config = dict(
    init_std_down=0.0104,
    lr_head=0.00773,
    warmup_steps=200,
    schedule='wsd',
    final_lr_fraction=0.1,
    doc_mask=True,
    train_tokens=127900000,
)
Each number is 128 + 24 x the weight over its row's rms, rounded and kept within 0 to 255. Layers, rows and columns count from 0. Numbers have three digits each. The size before them is the row's rms in percent of the matrix's.

# layer 2 MLP up, 384x96, rms 0.18, rows 298-370, columns 0-95
102:094139129132122116106088126131133108093086062152143125150142159096100084090140146118131087087103117148154118131111102117118105119130182188113125133142127097122135135115152166195101161139136158129117144080134097116117126127131126136134141107121145159164124125117088116125146161133125146140
078:134139123175151148135116135145111123154135116118114159123104165145095083114115137138137122097196156102157088094123116126141137150145142129120093174104168154122134090078110090127128075109132120153119114119158099138142095134182110139131115127124089139098151118122091154093137153112138128146
092:163167109123123165128147167089138134122166137133132097110140160096123110122112096166120095127107110101153173127133150070075132071110120095109148157134153156114115133151109149139108112103151102157147119122097121109118097152105138132135129109153144139101135096174148165110130127130093095117
099:101124154160136109110096137160138120104129139143136156135118146109128147100119144103147098095130135170142113122129145173128095092144171177105113118095121079130168141095132128156140117125124176090098169124147140137113153093142128139132129098140191164121131074103099161133114140104133157132
110:095107152167135142124094156130143132138094085113132116134129138113106132123151082189149085107090173094115135102156094112150143168096131148077131130121104132150139136088128141109130125112179127174075171104137128157170125131147116105105120127135140138120121143110119118103159125133149119145
094:144155156144122149095102135135127116083102152163139158140116177108159115155128110079066111154133145168102155080124103169175137134168104154138136150136131151117116102126118147171133118099090119145127150123115117096124155101161161147133156139149145068120111136150140113131132131129129124114
106:125072116142130168135117115113126093144119126103131155147145133172130147124157134119143103046146139129133117128131110098116130150131126121068143136125123096143126132095097109149115119104116109116107196131073145124138143168111100103143170147118156130115135120178093119089136083115134131122
100:133149137123119117142096110137150147091124137116115064118162165120114126099098097167120126140069101126144154103110114115135112116157103173134072170115142127131120147124149145130119089151125127107109123111115161112104166158141076133120181126128178138121109158112141125127143111169118154159
083:131159107155104118109145128109156122120148097141103135139145146107104109104169158138089132141155111156133122122136165146130144056162106145087145125064123136131108123097163103118137145153118129071114110156093155128120129131117152091140112146105131123107119165163155117149096098094092111105
061:134132148157145139087093112121129130133124126149120127159135131102176144104148136111113131078129142115142161067122105131126122133083138117122136141069131134135111152090167109106108096112138125138146143131159177171133124077159119119124143136151138112160146168197090157128115101118140117155
083:093146085105131107138097115172125117102119125107128131164139105109109152116114115100131180170101139110085127155144164119068149117099155113130160146157114168153088137099104117122145111142075082126143129122081154142130126152126150134129136111123154150100125114125136115118149093160153085138
113:127091135122114144169126127126127122149104113124149125113125137153131186158124144164122096165154151122112152116138121142120118133098131111120123081145169156090124103135131091126105127112129115142121152114153129119138164189094093123087136164118134061156138146100161104110147131192125106089
103:085122138169166114102103102125108153134145105159137146122132152159106155108114132153129116137149130119099117133158132128122148129102144139118120159138094126142158128154165146133116171096150153143161073142102133156149124125111120095171095111105153095103111177068145159124132104138095151181
106:086089140129129088122117160141147087078104146126157208115109139120154133128101170143145133173128131124125137138120137105097133153105086136121103137138126150144169167137126123131106126095147121145108122152112099156111129152121170130126136093113103124137102118135141116116180123166124140063
114:141098109126132107129145179111129119123115155118137128066141202131134126118151102173161113120161126153132134126104137113118110102117136167111124169140122126127112116186131099109124112146145158172171140145120156143122142127102087120128129084140101160120149146090150096100140140137092081111
097:135137156129128151161086159118147124167091160130118164124149164103135105105161142114076111136155144133112101098090112125134163099091120146110132127153160127137144141085073113160137128121139123106081106135136194167128137106097091115119116108093102166135118125157141108128149149134133118129
093:099093124150092142154150154111107138103114117120136174124135140115154160094158159135157139131131133127129187137192117083097161131141084131155119147141139128116120121129143162164105177134167091109120125140127183132101102114118117131105089070139107140137126130114117112112106134150124091150
084:141120150148143154171103160137144112117113161089144139138142138141142142130125103151149102103084098182125115084156112142126096118125129143149139079141159146114156147120177070143110081164113106155119099122157136102153140126103067135135139139137132072141096117100100125112126118114125124119
086:145135132145119117097110150144104142131125110156115109160052143117152154124120139138120125131139137117137138164127097098127105135120091153149093093113128088146123098167143123105144189100135123109130110108165152157116088106118136144152180142119147164141097146116091151143127133129059128169
113:123124188080189105114134129191105137155142141181116143124116118131127100134141123092101119144136119164147131078113141142115150134128148132116167145125115159137157084086132130155134139118114140125110084162133098120131151117119194129140123087153109108125128086116148145104134147147128154121
096:144141180127137130127095099124121105096158111095130088146112125129144165194119104164117145167101103116153104136143141123136108102137167152137110130106094126137121126166118085109135116112082120113120155160135135101089132101130108131169101130124157098105082139161132114144079110091157135122
084:156143134121144162174118117105111115096128130101173107141106113113091148103088122144155128146184177140122118150108155153115100122131141102165147108102158157135108127099149131110104112127121144141133176068112139100130128161113090103117127166089105112138110151139132166116151093091123157129
116:116136107143118127137077124113174137151104144133117136130112143114134162132126142129145109093124179137187115140133095118156103158121125090134129142116144150113160152180135104100118132137149054121147116154079124121111114184133136112127076146115143110130128120125102160156159086159154105117
101:148155143110077081153126110123130112123110127115145163177129111131121105115147109173135137104145151101126147161118116107134138146116146153113120089155125150082080106142153137110141130100145132114113133129119138140180130182103068130104129164152160150104147167119169132095139155164121102113
107:118086124177117135096153160148089134132127132134174153113090158100116144125157109172136101135132191133152092148124163119114144119119148121085082142106130107104098128139136118122108088118126140165105133113125129159141136145133177080101123117136073156103142142122159107149114124129133096106
073:147128146108124128132108115103097156131118106126177133155132125115120176156112101176107174105114127136131111128138133113132182144125088146105151172120164144112121137125174116141108160073119134178123188064090114139143138153124135147116170123107129115122149139120155143116133142098121098136
116:130116091127065148134126118094129110132085112148131124165152140113132138144099069104142136133158176139124137151113136118137066158183106129134130132127168139120073129131155164087112146106123101115138136147119129140116077128099142145117133133141125143137127123140153133098121099183111116182
108:106155143105199040097133094121117104133148092147160155103137098086114106117166176115122121105126109146135112141108124142118140116147146162099114119128115100097147100095149163160160150178118118110107102125112144104101167138110156135151132130128126131142120113124144157139123124131118140110
086:105112134128166122098169107184154130126129151118106135132169096143110072173151155095140146115143165145131116123087141165124148114120112120146121101133106095107090144115107155109149123111131116103144141126100134175143141089128163155151082150115163130112083098139127098111147143105153100147
082:177098062143095145137108112084126124169136131156131150133146125085160115145108127131123112106150142127171144121097153162144108083135147106132121121104156118117132100094135132119125174094106154140126201129132133098137112119127157146092147128128161144125103105185110130134140120094112148134
101:139122086171122150148145171113134067118070140097127145129111143097159130130143147113132095094083141086152101103103124131091153130079119130135131100120144118132141073144121117170132086115109117131126122120146144119155143146102146154125120117099129085135120154134124150155171135158161112096
107:159078130127102123125123141076094109147120155081145125114148131142092144104152161111134143140120172183148128120139156083136128125130156149090086183112135140134114129129110125093127107103160136122095129163151150170086157177093099135102101117115125163134123141118142101134122147137119127140
099:114140126169099131115152138085123116129118131154131168133110149064125169130130132110150106093125141168111141109124140140116115101189134120123129126111090105155095119092092127108109156143118145142102134130104124119110133098216162122142116130106107145171142152154119104177121128142132114161
134:128125163060128130117077174140137171176144107124102134134133156138152088171158129165087112140187146111143134126122112129136137118098124085153164119139128158142122115109109106130114114070154094145130106152112137145133114128140126139114117132092127139119125113143147140083101114100119147177
098:133101167114129129076136176101102076136133095123137159093154146125106139097141116112145141145135118123140129175149082084123155062150177150109125126116125113088155103116168135131109130141153101132093156122101126155113109138109083105096094146129130150165138138109124105137111154134116132124
095:151080143126116115128110108109103107117120137096122118136124190122127095122143118182145123112093105068138101164175095128142142114127144126112137141138104108139142085116121107107134107123140098154113145156174176143109123166155115115121141147087133120151073108169110091118147123139149099114
100:095114145136144131114118122168126134104100085134135129147119174125127079129154157151127122124115160131157108117171129143107146127122131160150106168148099159098141131090159117094152113068122154121098156155124112070124140146080158104140096122137132123096108110084157097095157130122128131104
091:127125122124163146144115135132150150154107142139096092131097090131162170116114111120125183149128095096104149092115122095124133146106086110130166140084137136132146134066154151113111119167087132121133114088139127114100089140100152099145121145120126128123134102170102176146119125113114076107
089:120116151081134139099133160130117155137146129145141162126124116106140172105153115140089131128106104118125085158094189146115150144091137151137102086108131146138112107096117101141175107142116140133161152120151152103089065153135125159119127168150115128161115144129123067163141110144120128138
105:141123100116101142125095137071129100110114130150144155151154118098139176092165144099145132141094154149101137112117132107088134091149125103143137104138155087104123169166152139125110132122098135094140132164125153154102154103102085110144111119148130114140157122165125080155110133153082088127
084:151138126132074178132146113102097138114122125154138142159118153107110103124117121122121138120133152111150092125111154112111128131117129076065149121095135121122122121125146162125085133171119184126167146097133131148145105154181104124128150142201125143133128134163084128153104126162141103130
066:130137120107154122109098130106119073129126121121135160136097155118166105133161147142136132122123161146143140110126102141141128154099076087129098160124076137126103187188120098104140128114183110148121137112108144125109093121123145164117126139120145135093088096080082111116140096127117144125
084:159146136126106129127128103150089123165132123138110090121134127107104105146135134115092077120106112100185154130126127123156155104141115171125134113104163139085112082147160093133131115125108112137108081141114124109133165154116133125083138127083195124125122133123162111075138132120128158084
095:125142111114114099118136141090123158133099080109165104125121166171165161143159137130152133108156152107140132111147122130102147143140086105088123130133137139091068140129146123092077149104131140158122149135113165152134097192115137133105167162165126101125143129119127108085102135132128105148
103:099105146173131115113136148128140104123158113138140074134162130128132158149165119177110147135088129116135102158144144120127115100121095152097191129061117167094139155093137134121131130160140146141108157134119149136114117157130145080106108162148160144140120130114132113111139111102107137067
111:090122115132115117133112149132123080116115157068112116142126124131089083166147162174103141108105130164140106126154125120119138144154111121096149115092099110163121140134149125164118155125130118145077140145086112128127170149167146119144134169114144146161087133139110080081148108133106121103
135:191114115177133117139130130108159117150072126104128145102152098110156123133161104123136105111165146146107088150103125126102106124145123137108125120098158130151090099129138129136109134132162113096139117126126192113132136127135084148125139201114171133104098137145081113138105108152157124145
127:143135122137108077100124171120102132136118128123127140129170122124167090156115140102138180145182105156110165178102147124136137107155102091166115124127117147111118160157118114151133132105118133130141166123145108144156074128124126129104156118160126079164108133126112127117104116180094166103
103:123153097134123117113105123099154125137145123120150116085129095116119111146158098122153161104164104167156126138151166088129116129190109111136103128144149083131089114137096140091158146124157127131125172167127134169122080156166154149128130145110169171142125100131117122111092152148147159120
114:096119122131136135106118128103094153101088087120132134121090167132126105170154147090154123137127147153156096123141114126086125129117114115142125131130105149140144185144157170109164093111082085161127148093128131125135154153131110112182084145138136137104140148157165084135140147085146125115
104:146138142118118130122129152157127145123087135066175127124151182124120140131156147148129114133131128140113131144095125113146110130130132129109086101138140120097124148140154123141107138160094135130095118081156227090114172162136108119121142173106140148121110137113082099126128094149136117156
126:137123130114114105088143125130096133124118130147170187127141129125150153122107148090148205162152145151123107095126151144074121141130161141113126101143143174102161162134106124103138135097149126190107167128138107180132103159130119099124114136125130128153155101104087125123123113128152137136
112:118129135126125138148118132135119167114153117100153174100169162122143144092136148174152121111127098192176148105096112132140146113128145131070110126161127115137111103143128128160166107101140140093086105136091165135133155115134090164124084116127132118156155110145156108093150123144136161112
108:136103117106134149136130130122094153097111137108181070097111120105148137108128111155113116138095137074110161103122136136147113113111147075128078142132156147124099137113117121113092098169141124141141163118100173147123120170122104165113153129160121093130086133146099120091119165129121093157
099:102119154152138142141109121145139129181102140120109114168083151125147127149111115159110104126126120118157105069121143137133088143061096128087119127118142143127168104097165130162096139121138143140143134106184128125140135125168131110080127155138156137158126118128069124136107164140114112093
089:109119120129119137122127110121135130101087123099122132129090183101139157123127111132120143133175140125105150099150144080165104166131088167096081152118144144108112127096145133074099114147131079126167115083136131133142138141156161153114170124159160116090124141125138124105118104113164094149
100:126105125108085119128149153105097117109100116093105141096134123111102113117075071121097109152076155112116146121139096080097110103150147103093100116146121129108106089105083116101127147134121074112110088143120076150123123119131075120104104131111101134124101131118130128116112128121103139112
120:151111102146101155166115174135155125144136115122142101058143115114104181112105121140181138113172151129113131133131177116112134073140149126159115172118112140144132146113101154097122076139104108142122092108142118106140106110109126133128127111132157156071117155109139143157164128121117115140
092:174120106156145110154111114155145142131101175137148137154129115174123133113128098119148149080113138128135133128093141134113128109119151136121144119110082157128113165165068128173159113120113144110120133139150146123109057120113134122133137142141135061096083098147134113126168127175146126141
065:114091134131142136167110138118141127111141146165115117141152140085128174120157144100139129130107123144127168110125147114111114133142134110135129114133120140125123140125091150152120125168098086157101143150082129106179133111180114114127162098131034138154129121085102146088128103150166143122
106:163130100130120149122075146090130121110114124153088111126172144103170150152120151077144112111150106123129150108176111122081095112159111139129143155165140130138128139129127138110115109169130134127159136154094158126114152101154103105146142120132137093152117109150132084060108099118098158112
088:126154130105138128122171101134127133131155075190178112165140157148136141174121154155140119135101147143168178134097118113130096188122147101113106101167123141100092165137123111112107133106154119140123134135134130144157107130116108097140162142153124130163132093117131130108126129133133142194
094:140134106141119097121146116091109095093121152107118145125105167088164085145106131147131119138133149142151159122122151134129106125115139102135101159081132137163157100165097162142124102088156117180141153089151097157165159151152131106121138148124122117122105162113109126085102166114159098097
103:130161132157132115121169193130134113125121143126129121145142140101140111134152128157104092121120096114167162134103120105167130125144094143105122126123122104144152143097180159137118167120182092142093151140136190122101110154188125124124132149145134169120097133173129145111152109110092132117
104:132089127144151149111116126186109132146097063133105071145121146154141109120139136122132174141150062071117142101149122149118145117098142117111141160103134124122142154192138110128120133116112158126107149110131142138130092156137098102122119103168134165106149127124150157111127171114134134144
115:139160145128141124130126177141139140116116121081220130141119125135129127099134125170155157127119128134121136149146122142103134128174146138123110136193160161103107118079124128157099126137164138116097150146107171120125092133113143128125151175155146131141093090130133168088123113115158128141
064:139112129176100118158125154122141116128110123151114161109141123127108149121179105158100123091137128112097119141085090160121129102129105095103104083116128125145109101115136152172097143109070105089111141095094135108135148141128145133127157103127117097133121162117067092114124148152093086124
123:073121159126094141102108120154145123109106131123088148130144128111136084115134111107176090124106137119122111151104149158108103144126156148143122107141119107159121134140082116140129167090123157130089118105094153116113133149152114123157114140139147132086107069135112120119145093106119135213
095:150110173164118138138122155144153137170100115101125129120129177131142130169145101142189149096138147125124133118181132099134155172122126116121136167131144156100121107100118114129106095085148100122127127126127160151158068130150123122140111146115101110100128109131119131068111089094129169117
098:111177140106164130149138123146091127130104118146127161151150134141129076166073125114127108117162134133139098076127117098120125152122113134150138136149132141112108103131107095150176118123155150150125142143133145164140169137169145122175137143104140124143103120211139141076130142153148142128
083:123147113144129133126130135127137116115168122144130118117158166137120145154108131163152102121136061126073123132101120107163137112138163111068121136089146092113072101146158130122105123130095100133164124161141144115071140090159149152112117127139117152151124151128149092127158114143091096097
104:128131136131075109099139169138120146161122081144136126173140153148151143138128108143161122139149096120146124137119128133128145102187138138161123174095140104166122166082120120123103161110152120117148127166124106148109115150105160107106176110141098113146122161067110128103123098126103165152
086:131126126123109088179109131149126144089103131106154114118152130155170127140096154174125101164102145092153159164106119138141159150108143143139150109142144165110157145173150110136126144133158136148136156119141141151139175164093087170087115160124146106122111133121172111096161144148109135116
# layer 2 MLP down (transposed), 384x96, rms 0.159, rows 298-369, columns 0-95
095:105128091110106174136165148147098131113121183118100117071117078155146135137115111120128157123140177122121163126139112116118147149137086096109100121114187145132126104130126114112153096139136102150141113159137141137140131142120167122114148154147121079117138115108166131115076080115166114112
101:121117109164152141155139121135154160159140094135135156108146112145085104120134115160175111135174135069133121141140067099098129150116139144083118139120138159126119107128109094120148116104129139149086143133161144141104081147132125142170137134128156162090134117137129158102115178112162166140
114:111153109108133138118156143103121151140155122159134103118125119131136111078131111122091091173108131087113143129126150136102097114115126111117143109113158167137069120186108125088102123124164095195116157111131114130150168139150128139153154111133096134103115112153126134128122111185090109162
086:123143118115112117156134116103135153115121101123118102145157109129134135157144134151106179111152144091149164115122114104122139164125119057147142107151148156129091115160127081082130115157182069142122107132133158108156156133102171126126099136136094106140150157111172096121132108109120100118
099:155123106116124121082112120101102115163154152139134127095118143134168157095122120096101136159151103109106133128159128168138077123165130142142125059106149109134119121112153134165183148133118094148154156142083113128147152147145128157138108098127090136111079159087130135106134126147138158130
082:134109105110118102157130124092123131182148072130131135090140118146082141120140154165159132109141144141161111127130143161133128160123171095134114125114113119138123162154128098091129146113147174083134124096143156134119112135057121091142106145122128191137132115105129139121160131070123124125
092:182120116110113116126096080095143119107148105131134166093114141135116161097126102109123174127131161160114138157126092137162133123120146113128105113141119168108198151143147089145143136111102145127161087119128105137164150146120152154130155105149154112144121187110180132123134157136119109140
088:163117125115146104140134134134108099165166168129136179152140110135109108165145173058139159148141187132093109162138144115097155132120121098170151096117123149144151140139111095115130120144125153115107126156126088141148100110121167114152097119131107142129124091123130116128096113139148185128
107:104177128135116119110087140109139112132092111115122122150107153108096120138113141130116120142122121121131106167131106165130121118166099114109139137056100108085110128162129148123138114127086145094154166129134145150066144084123123117172124147145160114131111132141155109144068095156085153124
095:126104128158108129114087164158139153121063084104140131131109139124155136130109089140099118131146141127113146063140091067125122093094144124113129144120129134122112117128150148111086151113130117120140150134155132167107101130129100139125131095115151117142096124148070167090081140157114106154
093:117125119127165168135114155156140130093127127111085164147128105125135104087111150139155128068076159120144163132118123147167139140123093116078143130126113117119160108138120133172097140140117148107106150112077082139146125114142162131146135093102113120106143150140143151156160096099129076108
097:118166127152126081107145138129138147094121135174135095129121150103110099108164147136136134105123102133128114101158124124146151145157133117160089175125093134144145148118116177145140150148152135095157120156112150109107104137163161138172124146121155167127106110184126164188096157129124118161
104:111109061173134152104142115107125137123142180131118163142077125112130120130167133125109073117148107123106124155156139112184135146096104110141131113141076116117108134131115166127113141163127097151126056117131157138164115128100102108125116120109115114117138141136082163118127120111131160149
114:151115149059141070133130150145126162095100130175143136097128155133171090157170135132149136120128130128091113129086126105122147129102123173133092170114098135130116160120108129121120135123130156146116115128134147109144117161180138156099136122114098117089113102089107115132097142164159099121
132:167127117150087163109094084098099141149131126141182087124120135122098098146105121137105113135122151132133129099190133109117128128136154103083141168157132132122097135145130100077129121125144108157132091110127158102113126174121136108150143155121161116119129158127127101108107195123093157130
099:138135112140126109083129100112118112144159152104104113073128124135126171116095135139151127084121102132104113123132157122114116106174111107131157083128139152097113125169139124134168085121108145145123152142067100141141073113098166104111125123074128135133165132156121151150106130172125100111
094:111157120088088153100147129117132139126166141141152155146123063097107165136089159137135163114152112100098155122138121121118144126150086147150133149150127134093168146101134088110139155116136092119107134102148110146109142140153168154156088138120170178158156127110131146178133117140133127111
076:111135151089116108119109104147073110124145126154086128135110133137128105112154133098102155127152158177147113182114160189150171094158107145111131142105141097120096167138108138111164142096138135125142100124097133177137110143131164140106132138136127140104154123151155134169141115092107118096
112:108089143174134118057124179128148142103157099152143122159105133110181108140128150159144125155108104166118175108154121135120132159119140108085110135131122105159122128138108108168158162117132126103137117121140155118092113126134103141172127134111166119127118127147112145132144160117116078180
092:115167085175088116140139132066118134096134119128132098141151104113102115124143108161115113133149119140112092178129133156137158142140098111141127098106153110117144129135103110125113095147168107111156162113139178114133135146154079144125174158108128149144118117158092146164130133122115076093
095:159124108116142101147144110128134143113110115150114157102132169129086092125130152106142131108118156108147113162113150135112145143114110128125167163107137102118162132136111161189126117113117068145094116146100155107120099134114147127073112154130075144139156131075119113132164125163176162135
085:120137159138138138129114126153114112112139115093162094078115125141128101132096136191115096135135131128089097122146137135147110110100121120147123137201151129104153157114113151133083145100146154112111112138132078107132129127117163170096100137129152122105121109108199098112141136132084158140
105:179129163116187127089135145143121105129179150133133069124145121134173126130112093157109112106095126140139143135104129107095152104175153169127115099118110108088123135137140077133175148118097111136147102120135121133119134120103094117119129108111146107174114084134145131130094124102151141094
088:125084149131135155157145172124125120153145168121071063134126138142134145101124160131133149115137111142116147088145140140133068077132101089160154158137144121186169124090147132131086137133107142102135150135135077122123135140125130151130124098168110123153135114106163101143121123120127148129
097:149148121070134129121121151124128155118092140155125097112123150134135135162139105072122136112083127140119126107116133115153089137118103116125125122184163115132105127116149144136130165152116106087117111142132121117119124123072129115082144106069134094147131053155109170151148156142156149127
090:098149150149107125152130107151109136105129070149130125152126130135162142119085155173104129147148161125123139144094098127134113169106109134125080141114141144105116151123188122106137161130133124173154178091090110135124163113107095152113144117163162079143127112128114141101153140133109082137
137:141118160186083109143109116103122154110140117108146138142107136118105130148125103111121136128118113074122129089137181139138146120110204064152129147141117116135128162141134140120104130146164169136137101090132145140105165084147133180140124163129110112127098092113108150103110126122106127145
082:147122129157080185131107148127146136122111136109090112139108104178134136116107069149106134154138125117124144118147129118146094144127126094127134116123142130127095144152135081070109107090128133121168159132101105092124097071126092120061131103130135100127113114127100113092124110099127109145
099:143154091134135126106134130157139111157114072145097120078114158108128170146162141146119120138098114098169123111140115161134121078123142129159089123103097155147135127170127137115145144149152127127127107123148134105132124130104118140197099121116096152139152132198148167159133135110141106170
089:141097116138150117121123119062134122175122144121097116149140128170072140133170134096135160105113100112149118117110079112103173159153127127138149153120097073134120129152074092167112073155118160125143123122109121140137105130111127124170123150113161123138112155109130109120104121128113103108
098:128132173090147153144145125079128110091139110115093143122160143097131153132111144131135130125180103091132128112152126117114145097167157149161137133146064107114117135112109142135173127135140126100138149114115120142144126141136156150135126130097074129148122120132119105108148098055159180171
113:121128140090128136176131149122108118138115192132101133111135098179124143092172148129138141160167086155084154123136136125135126146150123147138159151136146112144106076122088144120145144140140105089147137119141127153060127138105125134174111102122123137143110105137129107178134091123098096146
094:142125123102114120141114138152116133098095158100140116146141122161106105138094156163134153120147099101128130184143178154171149119112124100112094118147140118103137137148162124098128115126150135088131149092154132107109115116056141116078126152128145091117122090105110129128151191134135094156
125:123098144141133100104110136134120149144143113110110148106142130093148086174130125144148155126140137092080169109143116125119117117104135088107141129120130150179116106134116134124132172112141151190128111133128148128131126131162110116114160122137100134070115152156096088067154098135118186166
088:107135078168107125190110096143123143126104157107131097090133150132109139155121138122134125119117132131085142085091161162108155174133105100125093111140109149170070123133102119101131148119115151113156137104149145098098128132136126173159152126129111125081150128149135106150157095130147100145
100:131139136126125127148137167141175099123102160148114112102102129120102164114101130116150125084092114124130082124126102171116116110134141088079112149152106123121163076115139152166159084162098127126088133117116145115113134127154141150117116135110132162136066129070121110170121119101117127148
101:141157108099098151125107096102108124124059144115114141125163093117111142113118124143132143128146085144105180144080160097119085139104160085129129105126160115137114155085151154157118102114140135115166118112127147138158186129127139124115127165134111121118096142121097130166168164132131107149
056:138121144146112127107127110138135095100154117121141132127121135126104072130147146129117094109111151170124104153149170179138130111123113129155117138179127125146103143172118101144171163102158116132095127158086107108108154103143137139103111077110099097144137175098158088104126130151141178150
105:113104153121098132127146113131142113122152095099113168131140110116153111143136099088127161183130105112164156151137139122165124122128133111110154103157161158153154101118138151127122136124140088114070052140139121125107086158099125131168137120130129089134136106165141131096138175146113086125
097:110104149065114175121127123108088118153132165127131129100107077121128153117140132122092079125106124103144130127138145107115123169144106133146145148100109120128143098099120107127118117142149124191158152164088174152153116147120124146159132100155109155084131137095155158147119160134132172117
088:142072146112130136153131150127110149155155109155178100120117083101099079075099104109099156104151109135127127167088142134123118125114088110132106118147160097110123112130143176164107120137153155121113115107119127092104113177098131138147147131162124115153119146121134081114117107166146137142
089:070111089132106103072130124126149118166103111141101086121219137131125140142109118126173147136148116104156140155151158178137124094097113123129108150104123078135113143105095117122124098152144139135105121150152158134114137125107101113112128154148154145129123156111083108122151131148125137142
086:125089131115159135123155145131158145125127169146135148122131134169127126131154120193139143127124130165085134127172148154145114161158126120108094138145095103162126164107117158115105117146140159152159142132155154136137102132098143121131111079119125113159134156123060154154113148192121148159
079:147060111136145133086124092190116136105119162149120123106144121080114123098093165128094090119107141163137154124117113165168131122073144131195121140140112127141140118133120106160136112122117140106120093123124093096110130099124084139125115121128125134122142129130096162143142126136181112120
099:111097110114129115123124155118131107138130136145159105129142142147143123130142092090110136141104139091202118169162109120098115134101122074166120151090121130156128115138095066105130094169125114127149113116163152175126151110109104094169134103090105147152118142137121101137127131128118108084
107:158137143153150122130155116083143130099133129184120161125146153141110113115128144132157139132106089109163117134128143127130144119145098132162156159115154144086191167110089111169094075129111117133120131109145101198182149116130141123128100147162110149151137135116155158123126131156138135117
140:120103131149137159137130146127123115141088151136131123118137153142146152107134179152157066146142143123162129131107088124114103119136129113086156126118106088138076081128113145163172164132146122156133154121135148153100062165103060120120127164126118137108112143156134130152151118148144141131
133:120135121134087144088147140071138100140149143107119140124135154110129163104123102165103100128131116115113116165151128094164173144148120136145117098162102143143107180116135140189161137132097114131145088142165184123126124117108172142123124146139104123119129139127121168123102137138105124194
103:132180121118120134125175100131106105102116111103131124117141138154137129145153128122128114123085132102129089111151118137095105145126167107122130192102140172117085078134180141103141136123137121119170122145142111140171091109133092073125118075120125164150148146132134139103157097123097138114
110:138127170099175130088106137135134127157129120115132115121143146172194124120106077151140135125112126156062144123106132152138110092143108138098154119147156159137168131079123140119156123144093115139171147111112083134153142109091110151134129100132105112137138142104144162146109170130125095153
110:131133194138121135140146077149133114135168150138102124129089139152101093165097165145122158116135113132117119167120129143132165121141152129141159123123119131120144134111103145128138146138110152196126110162132068143150104134145155145147169152127135116127139159088128164104142052110134117132
139:145111151119132101110128097059118152138116095130172190127151119097165128144102094089151141128120157089160122119099139135089111086101146160106115097125105171115169127164143116082109129136132094144097098109128134138121146160102126141102122132132160156126143092136119114144137119117140156117
110:153081132143153130185107119114142143098145124132128116090147084101148109171137133120124139132145121089093131152173165112118173137114126098107142141127141129108121135144118140124165124097120145128136087111108135147139111123135130191145141130085119145105097107145140144111136156055190147134
093:150136132134114132102110102067106108158162077162102166165166119112147119138151115096102119102140167174138126145148107115148135096157100132115132101148079107145173106116151136146106132120134137094104088134128116143123092106119131097132126126107148143143174112116118162137148115152105173098
090:125159100119152111147118157104122117092143139138115109078125106100123148130128117086136137084079138097133135185152189136104156114146151142126117125124129143157093141122095142118158108157136106164108151144099132127146174153090138157164153136128116129079136110123139129104143090097128111176
081:153124126136127157142128097111127108135144188080124152151146091134066099149197131132117156164115106160132115105127141153110108133179167125142137117121115131117182118089120105123147111165134129146070163138118131126115146094123104131134093138164124107163160134130133146122116105128157124129
076:129166138143143140137113093171158120155142143153137127156126139166152117134161165157154113120149119164134097149148152170162127158123147156157141134145141128149157156171139153162143154116145186139149174101141152137145158141118143168158153135168158115114158152130164124152162131134165135149
114:134103164121133099143135064148156142116128112129110097103142102105108144132167135119128101140166152187131108094113128163131113136155136147121161154092125181096130140153104090173136142120129140106138139096133140143152129127090112130115174147148090152140126173127176141157100127142129166124
105:129121091137128163132093092101161130104104129119145102130134135118133104098128134157129123149111156075118121150108110156156185119130126147136099121171159110153186142095126116158077138175122168119114163131076132123125158141120146118158101149117139182123133143122128140111116080106118135104
094:116106158129137122161060116140133143099076116128137115185110152137114154153154118133131114145157170134102174119132079115119105155110098115125103150144107168127132095150109135106092120133136142125128124138091137136136110152169160154129151111158081159127109137100123127066131144127146108095
099:133132143149142095144166137082126106133138157119129114143083156103130116133112070120121094134141130163113131129145201164117107131122139142170126118157122114152127098145115138127133130126192157176126123135113151148046147106137140113109145120100128099119095077114125130140112117115144124103
078:176100123123166113084111145134143115113099129098124105094106132112139113121138133122132117143144134059077115112151129144163160100142138134099121146099120112127172123129123136119156136141133157124077148114116148124068114102113130166110105128107157115068134162148132102160138127123112136065
095:164172140119105168117118189088141081146113151116105140142131137132132082152131116102119111163113131125142147128137139123134134110130143144158115110127121142121111163104090151147177098128112131166140088120186101089118106125094104119157142134137088114132123082131133117086086139155136092154
106:103157141113127100134128098144146127116100154121122136127150145132094202087140168104117166073127142134152145089107171159087112124173168164165110122136138139081127160140126117189129132105139136172164142124125118120150144129112109088116118134114144096130137120118126118158136114155115127123
098:168199111089134099154137111096150109123135135156147144113131140115098147125114113120108101123130156157128150104085149118157136163115143105163105120158127143123159118130109156158112125120146093140127117140097120145121164138146098141109129157073146121181096099150159150148102070154158138110
092:092084115142103136090110081099123104119137127134082131113146143120172106161131120071111119158103155096133151122095125159145120140062104134152126137069116113139110102175117106112120140129083120130154105115141109138126181130145107130130156084135166147133155140126137109126134124127102107117
077:139126105144104171108123091138120149183162183130161125113126126084108111155114125124126150114127088099144088082107150120133107147109140148124095137138138121118152110161146130110127177107121170112122147102157188129112093136150123145193112109097149097097125117151119120135139157122154137137
098:141147067110147123099119152090123115127164091100163105111130108113162157097134111137092139152148115165091146104137096128151153115119108071128109155152132145140142135112153113133128076123133121134145110113160079152131136101142169156145139117116102120175160158109124113126136146128086145081
080:093158130119130109122115101109121129111153103121157089108146094097152137131132167145141132141132135149111179174075112146140138130170175125149115130071169107099117106134163105147166106157093093134111170151122115110130155171111132134142138078129123138143140115096100117128117162105129102127
106:117148146122112141137120105134133153103099140188123120117132103144135114133067130113102134170165107101096123111146149122098086107146117166131144114123115155144147114127148170106115128163082130104073148159134167116140086147089153095141138133134145073135151124150126141105098149118124076129
107:116150130086131148119164142123100100163182134105132172126078109119117135116098169177124138142112120110184112146141137118152145113128117186170136148143151135125164133128163121175112100111144151126085148127139081131112131124117144115169146156112141135143162141127129142110103151138133181125
105:116124144157119138103142124121121132131217152102112150094136146120189116184138144141146126113119133147151136134131129128131160099161095113184107131128138115150140135112113094161122118109101155107074137120121108093098137177131132151132124177116126120070129123122156138126150144117120088114